Each number is 500 + 25 x the weight over its row's rms, rounded and kept within 0 to 999. Layers, rows and columns count from 0. Numbers have three digits each. The size before them is the row's rms in percent of the matrix's.

# layer 5 attention output, 224x256, rms 0.0839, rows 55-105, columns 128-255
108:482520466498520497497458504490493485479498495504499456508502465473467473506488467503444496521470548483476543518507503479512511512497509477512521505520489518482492475516526497490479490491485495446448521519506548460496488443474517504527568506437522506432531503517542498558539488509497507582543550500504495541551480528507510539530495477558490508510527488523479435521448485516465492501509
099:478546497483449497527503496506526502500496536496514519467519499554513495472483523490525499536525510527516512478492525447535499474481508552505519461483509491494498493467513502500512414493481482460542502543535522529485473447463516508479501564497503467471509508491524507564479512498496560478495492433498475525498528450495499492485473498490506491543474541469503565510540513543489438489493
098:521519547465491511512508523470495492517516512509480519494518481479486511522503509516538512490534521494510512517500510504500503485499484508523499523497507476476462491479515496496467518510517504512535448518434463504524491493479523517513486493518467523502545490508538550495499518562487546490531508557523506507500533541460536516448475559491537496553557472541454493526498453441460524508564
105:460480491491488479499484484462515531559530502484535463529447463507516504531465529453468531509489480485481546514511480548517497510521463473509471503505464495483526494544468452498452473491500499470544527453524479459490515538490525449500529488495458464500541475517467553487512508503520506510451489527436506465465519503518522475497519525482481439487507459527508509503503533565443499476575
105:529497517480468527490507534484483511487528526518489475491488463489468524508503496527478492481494479497481462498514492471481532524467483521518492516438507487463456542482482478487511485488468504467459504491560519507465484529449444528508476536489528500490533472469518571467494502520511494497487515492516483489549448569485464489539522496527488467452464541480513528525529527539501472529507
096:505511515527500460548471513504499464493487515529512503483494517488506492506471491502522514439528506492444453500501508497433479486495509500518532493493502511483494541515547524454505519475505505492492492512524472505508482491507530542484511486532509517498483475506563489522543500512504523488451495469491476506478476546526521511427534530477497499530520471481477440504522516487488456549468
090:504523512490476449485474490494513543541524521498469554485529487522502465484483528498519448466509531502502473483546499528474466522506524538493504515495509513500481511513478518527478511513525519475431464511502466521554502497442511484496479517510481472460535526446517485499490538510480453427481487503491573484522486539491529544507485496508470550427466529492500494481460474499482508520466
094:475506481508467485476500496521517500475507519547514474502492510470495506455539467493505533528502496504535547507524498501499516508501522484547519449541461457486478500538551483464471533540483512459462484462506481508491509552546529479489466495517474484496483491475470499501486477530495486524498553472445535560483489463541450548544450486523508461523512511494470497547538519481486504538514
094:505487519493471536501502459477538494499515466500532477477458507503540512480504476526460481525521478468494559492527533483495500487497511484528453497545520505505508528506471460503510522511492490475493528529491449461460507531457480529523547529447503481507489528508481491502533491550495530552493537488453478496548523474553449492487479531502522498499507463477499467516560517543482472490507
097:463521534501536485497486478507503498480494490511499452513521478473477499487482486510504546498514544511506475487530477507509458495482556496496477479514471506475508507468508489524512512505503527502493504520524529470484476487492480527500492498585511527487471492491475496499523432470456489503493461485450473455514548513571467521498514460454471501512464539507567497507496498486527507522584
106:505540514522506519506516509453471491512491507495423500535523528497499518485498490493490503496488504486484509523515474478498484441485560481484485480501516498508469473494488466466499467469495525467482473505514517442508530522463487517498518479484530534571516484514558477472499527500484519540499479531454506496456494482468478492474483499491522528407452523537443522520537494584509513505545
097:523516508491490553462518493487470511505488501496490554509491498522502523514500504469487471506480523489521495500545498520520522489514476491520496543505505518500511523524515541522507475489463499426478456516476472435469494514465502530502467488525533499574458506557481520476523513531590527464442528530530493439497515551549548487505538563456481493469468488456445520516477483457519525480494
099:470501476504502502500531531496489514469499507493545504499546478503502526502488464507503507502451483493485501526536435464519504510482501523516499511475482497511464532496508487475501515514497528494485534507460478481445481468510527437497558563492512496490516463493480495498510541446553527483432541544473512466512500514497537505515520473532447521514533496445546549551530507514508492507544
095:511498506504479497507509500511501492485504491560473517500503497504521493482497490514514507534504491481489498539499507541490504520512454519487498517537484512515501480494533504480522467508501485533556436512515471480486446459520458517528512465544445500558490499515456529471437527447523512496483504451508497515506514471525512444497563556487528539492458477571517481517471509521490482515437
098:515501474509527525508473461499514493529501488501514496481475508491508489508518521478450507477474475537528500475502480489515486549477522479530522533507486466534506524487467526526500501495500512489563459459464490473492496473509445549487456480513478496519503449485472455516522495479505452464481578494533487536546510509488547513528500464512471517508525553490463535510499505562502503550504
090:488499480501452484534511508488503487524510486516495516504471531540504523485512495498522530475488519483501526536535512478500513451474508510515500501481514484538453462527499488522504527518498498512488539456536511535498510510438529499466507521459514502540470564504536508481528463553482451492528547447453485572496466484453511446516469526518503531474489544570509513542497477504524502517546
104:540502485446486464507499501484519480463536507554504524519475485512496489474477497484497452463469495476535479493472485476524483495461527487503517513502515489470489498494459464461491519509493501495517453465489503479514540501482535510507493501525480450530561528516481547491524502522498491454543512486470466468566465503546491535445538474496535493489493526468505559504552456465501504488486
107:459482495462495514513535483542470465523453517494523490524505485475511488510477509522505489491510488516486447541500483518510503503496544549485536454493491489476488524488470498485532499522501500499538567541528505469481496486485477468466520450493494431583506519480493543501530503505474573508546491522535530455521476556549553473524509480482497505516440452542513462506483477522474514472519
097:505510513460477482509513517515540499519484509500508487494510485492526482454527476461481486486468508515500516506502510484512511497474485483511508506519486469483475522488553495450473496490491513479549523504497470500477500519466519479576495462454522568487501484613442549456505471474496458532492558501487471493472516535480486564471510490505519535487467508535495531465442465522521511471523
100:491524492533506503476522495471503507456523493498512508519479546497494490470511485527492517510472507510539517468556503498477489534495479492516485466484485490492506528486509511489499513506515523462456455477566467515531520519485451511508495499480478484514478475502512550525570480547546505543554470463520511489493457493497546506484554523528479500511515517515513473411536561451469486563539
095:522508500443520500496499515536461479486493479465482505547503507495479486533490474507531528492476532543467500535530498485525456514475538522504487520509480485479517501533477507519506495519492508526554500517537498519497501558483474528519535490497477515466443476463523534500472506464487533522560510539506470502550466481465506454506469515527571488474541445482547515474452508522469481517530
112:502514496480523510486519560492475501507491500502524464502519507532496477508494514463506454485486486512451486509507493507534473496499486524498499528505490491483490485482483564506495457473479513521525516494539486479424435474451501530446501464509510518482549497443530459489548482490508502460497491528528516492491503502523493461477449470539490490461516446532468481478457521497578524482496
095:505489482483490486491537526491517522479476496518510517479532480549466526452506486517493501496534514481507503500526511479501500496523485469548517496509497484517541518470527510485508479527484503425548529497558504512504550479485537499497499505511494552506449481440487446517458521498494449494517537473524518557505487517506486485505480541438449459516478460518514436526502466540460522489500
100:477486482460500512486509480559518448481485472506524486474491532499470477511500491459520460498473499514511499513497501507495452517483480549465486478531513490456450504516533477507514481544473498491448493486516506515494493502481505488501480438523502519500434422456501507491491475532551494485440538499508505464456553517504534500513482503485462503504544547477525526482498493513559476437477
101:502488482473536505509543505556490513513545518502476503477498505485502514499496466488532509516549496517515509514498494502506502507498507511500497508497538511527487490485525515466517454463486484490540501451486497515448540522520435544510466460573455543526489501521473458518538569498464446487436456509465513502506512503553465503525516471476514518496552463546544479544521535540461514472477
106:515490514504488507522454493489519506490499485535511495499535554479495509534541512488491487481497493494482496525498520478486511507485476485508547534537478475504498490496498511548507504557513492513489513529498505488457485493474503532466517496549508497478505552467469492511486535525419481452482475464523481492507478501511466540541486531473536568489537515545438491444531492541508514506535
103:484475523521563509555507514497485479500526501491470478513528500521487533500499479522484452495483528489491497500481547505480493508491486515512550511484517478497522524530481483493489488508525515537483519555543466488464515508501543468456521486534488525556509492557503501446494507475458494472556506449526510510463509546544575504532527515532502440519517465527463509527585478547491494479485
108:477478503516474491506495507519513508531474513493483502470507525529511504480493462481528488497516491477503511519515489490530505451510482483515544510467497462520489505490463501490446517508509515546509538471559476490598484498474529495466513518547542492465503519525534485502459497500514510536495506530470542465518580478556494505456467490511532501443505442508517541511481532513545537548507
102:529491468510488527513525514447470522476545495497504489546532516507523527517492521483520490501476490519483495496491514505541524546471549463503526517497507521508492500509474527474501510522510480485544541518518468450579510553504503491480493525507456472463502512488531443491459482486523506499466557516532456499483531520416473542481535518465496476511496492518480458518549473479542552519496
095:470449495539490486521509531538484426509473507520494502511495486460491470526519505496484477507469495524488489503477472522502469519475478527555515540538513469529507500517511480460502493487505487534489521489480465506516526555540464498484564527439508549471513521508469485498477516483467490471449481547535550491477480502516493517506530476503481471503478483501497475454523542489489502524485
100:503490474546503492486500493481532525526491509474490456527480501491483501487492484510538493483530479553521525537480489465517498499473505499510455486510493506501485488483537503509463497497544503551530531561493502507492483531481466535441527524496531513530489486484455508468528485499450458480478495499467515491476463473489497490509522564499467551470516587481565490478509569511532502504546
089:486507473549509503523507514508494500548482485516507536475499490489481499507467498531489455535482460489543498475524497475451497471464513480512582516500455486486505520496522496490514534525546518486524469478504508469464493471410523506505499480510462522555472500486516509497489529538504506433504491576440519503492515491522520510467519509511527548509445480483504489501532502545443488489521
093:539512490512504520448481452505513500512513474464489510503467466489507518511527519489530490502514455482525526504493497500533504471486562493450527479490480522485502500490532507516474494463526514512479445516508533545508505554474447511550510520515524469516531495492515468452512549462537521512501473536493463490480506485534519538471474505518480432554510470442491498542573559523539549485501
089:555475458493532511527472497497486494486504498481456499481505509522496489516524489493463497464466504552473472510501515520546482484506504542508493504500526502475467478439496493508503500519480497462455529499557541471516486491475491506496467501511514551481494508515498512562500507504516491496502512493510495499532480482503463547505518503544459482504496492516552469529487468483477440547510
096:489498512502474509518455480520506484516517510472500465504501515498470485475485512550486504505495480503473495461534491510478567472484503467543494507513474505521496478499510496459522514510519452503571519493532458526486477558520510534512510551485498424486546502506486543499505566503488498534520466481508488544479486474488486513544449469473529515552480453498498549474484519452527516557432
095:459528483537522547501464521494484495515477495498493488486502482477508471513512507501509518503490486520465514500483526502510482490509538505532518513485482528498505504503464471532501482516449436511463513483513480451513508479481513543458530509523494506517506512518492461542507501458505528430512504506503480480471449488528472486478501497473446468528455450510481547502500526463476491537438
099:480505488508518469495519438532543481494497498485508474517446469514491469486501542527458528474484520525519545528496550502535482494534490482452478499522523455482481455503481491534500481480465536503473501496464480482507484517483481564486530528494475513470478481502526560491482496472508498509520484548483445509485479491470535494491522426483521555485503510551492477515506469517526495481452
105:541478514457471510482511488509516501523476490461479517459490519471561510550448504476475475476505476487501520494502466532527486491471520534495490517485478520469534508481503516535511447488467486486468488492506475438480514528504506463492505510498493519496488516493515522526525463552537512465525511445498511508478518515494501533480470493501521474564513527523560464525486485544554517524511
101:487518503486476495522481457507547460466520493492520538495492513505517527498502495505461513497459487492449518550517513510560528493535527505505512522525509506512485515480518483513474502515491550503474482548525541532555505405497458500551529437504460453529519464556491520472477467465545521463508505544528538492541538474482515519517505524523528470553529509520555515495465508538481505481555
095:526491500539474460478473493478486490479524524493501478515494501510551487506517517509505479499447465478479502492519525461475485496501509469480519485507509497530532428540510496478504498460498491509512529506482470472483539463490512483478469492503487494488533461469499520526476516565482533419507487544546486530494555491523472522485542480542522505449508492425538473509552532510515473463543
097:487508549516484478514478519491567496532471520525526512458521484509495529502493490499527508476519485492457505503536502491483495512536530484491483496505496475494502529473535474495452513473508479483524513487514535543505476490494469508530543516486484484503518534521519494490491479507496485456483556512536509478515516503523538504478535417534478441499524493472475477514553535533527461489494
097:547498500475511500502472493481505442472522481484490486507499469510540498503487455498487505485489481488517499482462474498520487491471506484472523484518507507520458477510473497495482521500488468444542524519533469496560519471513493505464490471475498553558498509505481476555527489533520484464534530471497464491480480489499483528551446547521490516476481479520509552492497485487540497535502
103:507491489509503439477488495545481492510531536505513526498501569511489474481542532492492469514476481521542500519498503502541502479471523522498536481492520537522500497535510504495415507514473510518531579497500495477521497475494509490477509546466432512516533489440490478532509495489490513521485480524503437530517519524462508514509483483491468486506534539495490529472476526508507537496524
093:516566469492498457463506515534474477484506535471485485458485505475481508520537514513460495501511449495480496522494522488525538486523473498483495498519481504524521506507519486529522529457494450518513509476528448538480528534473486491499547482515500487471538545540478470483480496461421485546481513485488502519500503479463511485498514526491386473456502499514499547501517511500483530483492
090:515522493485518493521459532495515492514534491479473522481503478504517492508497530535518540521486524499492505470454472503462537509533542492522461518511530468487483497484470477507452501467506495513512500530518451528478518487486571539468465467501494499484469481516501499531511480490482537492471511500562521487498540511534536478494512495538539493473528560543552549482533531476545548452517
106:483494517547453477485509490494515534506506517510465486485475464553511536521498485476501523457557486496530468485482493489477552536501466516486487523482501492478504515501482513485498473486518467538556477510490495576543505452507507470420485462501502496524492471542501415474468492478487500470469506529474451522552512515544505498448546471504534493483511500480504444514498502479527500482508
102:512480491500494485533536486518480497495512493490507481496500517540497475473511490467479506511490518436502495404486514500500538463509495498516485473479527489501524525488509502522536525492489449504474444528537469475478489484575474486496472516434501559513544533502523501496531514512493499487516536482469488486508495484456519500517502450484503440475501490518505467516521478488435494457579
099:487501525529517478474485523506496486516507496514519480518500476495532472457527476498537541491452474517530453519464512493491506519506487496520514505501505500449516473494530504519513520511490503490513453445513458471438544465501513521489470479477521529461486494511517477507495502546470477451497531511493527548492551457469473459472549516540473496501479461488519503467455449503513545490510
103:530500496473469507530516514516499509527500501545520523493494529485528478514494487494536494500498462488508490484476521489491525536518520475531492475500500494526500510508539518466510495463543441477458509542521505459481509502517477505513541522512476494475554480487527479451516522449484564452550529514508496485502447522531462484527506443491531503454515503498517484482512486506472525451480
097:489484484521489535522490467532470494542495506459517513477495485499467516479521520504512524498481500510527508488497496506508530456508506512486501497516453505455506531498506492497487471467515472439493475500481484471475478463472562517501546462513494436486503444478517489515496540503500495520546553451503490505539533465472438481549511473541512480440495470490508491482507441535482473484482
104:499490488485480484486503516523495499493511512507519473505513470475499546497508508514455516511521511523488496493525493482481501508476509553472515524491481460468491493492498494526530505521536514564509549518462499470519460525483542477483524516501474403486448496539527481484504504555475496515498567513517497461438492515445512524480482501492540502517510472481536519467480511471482528445567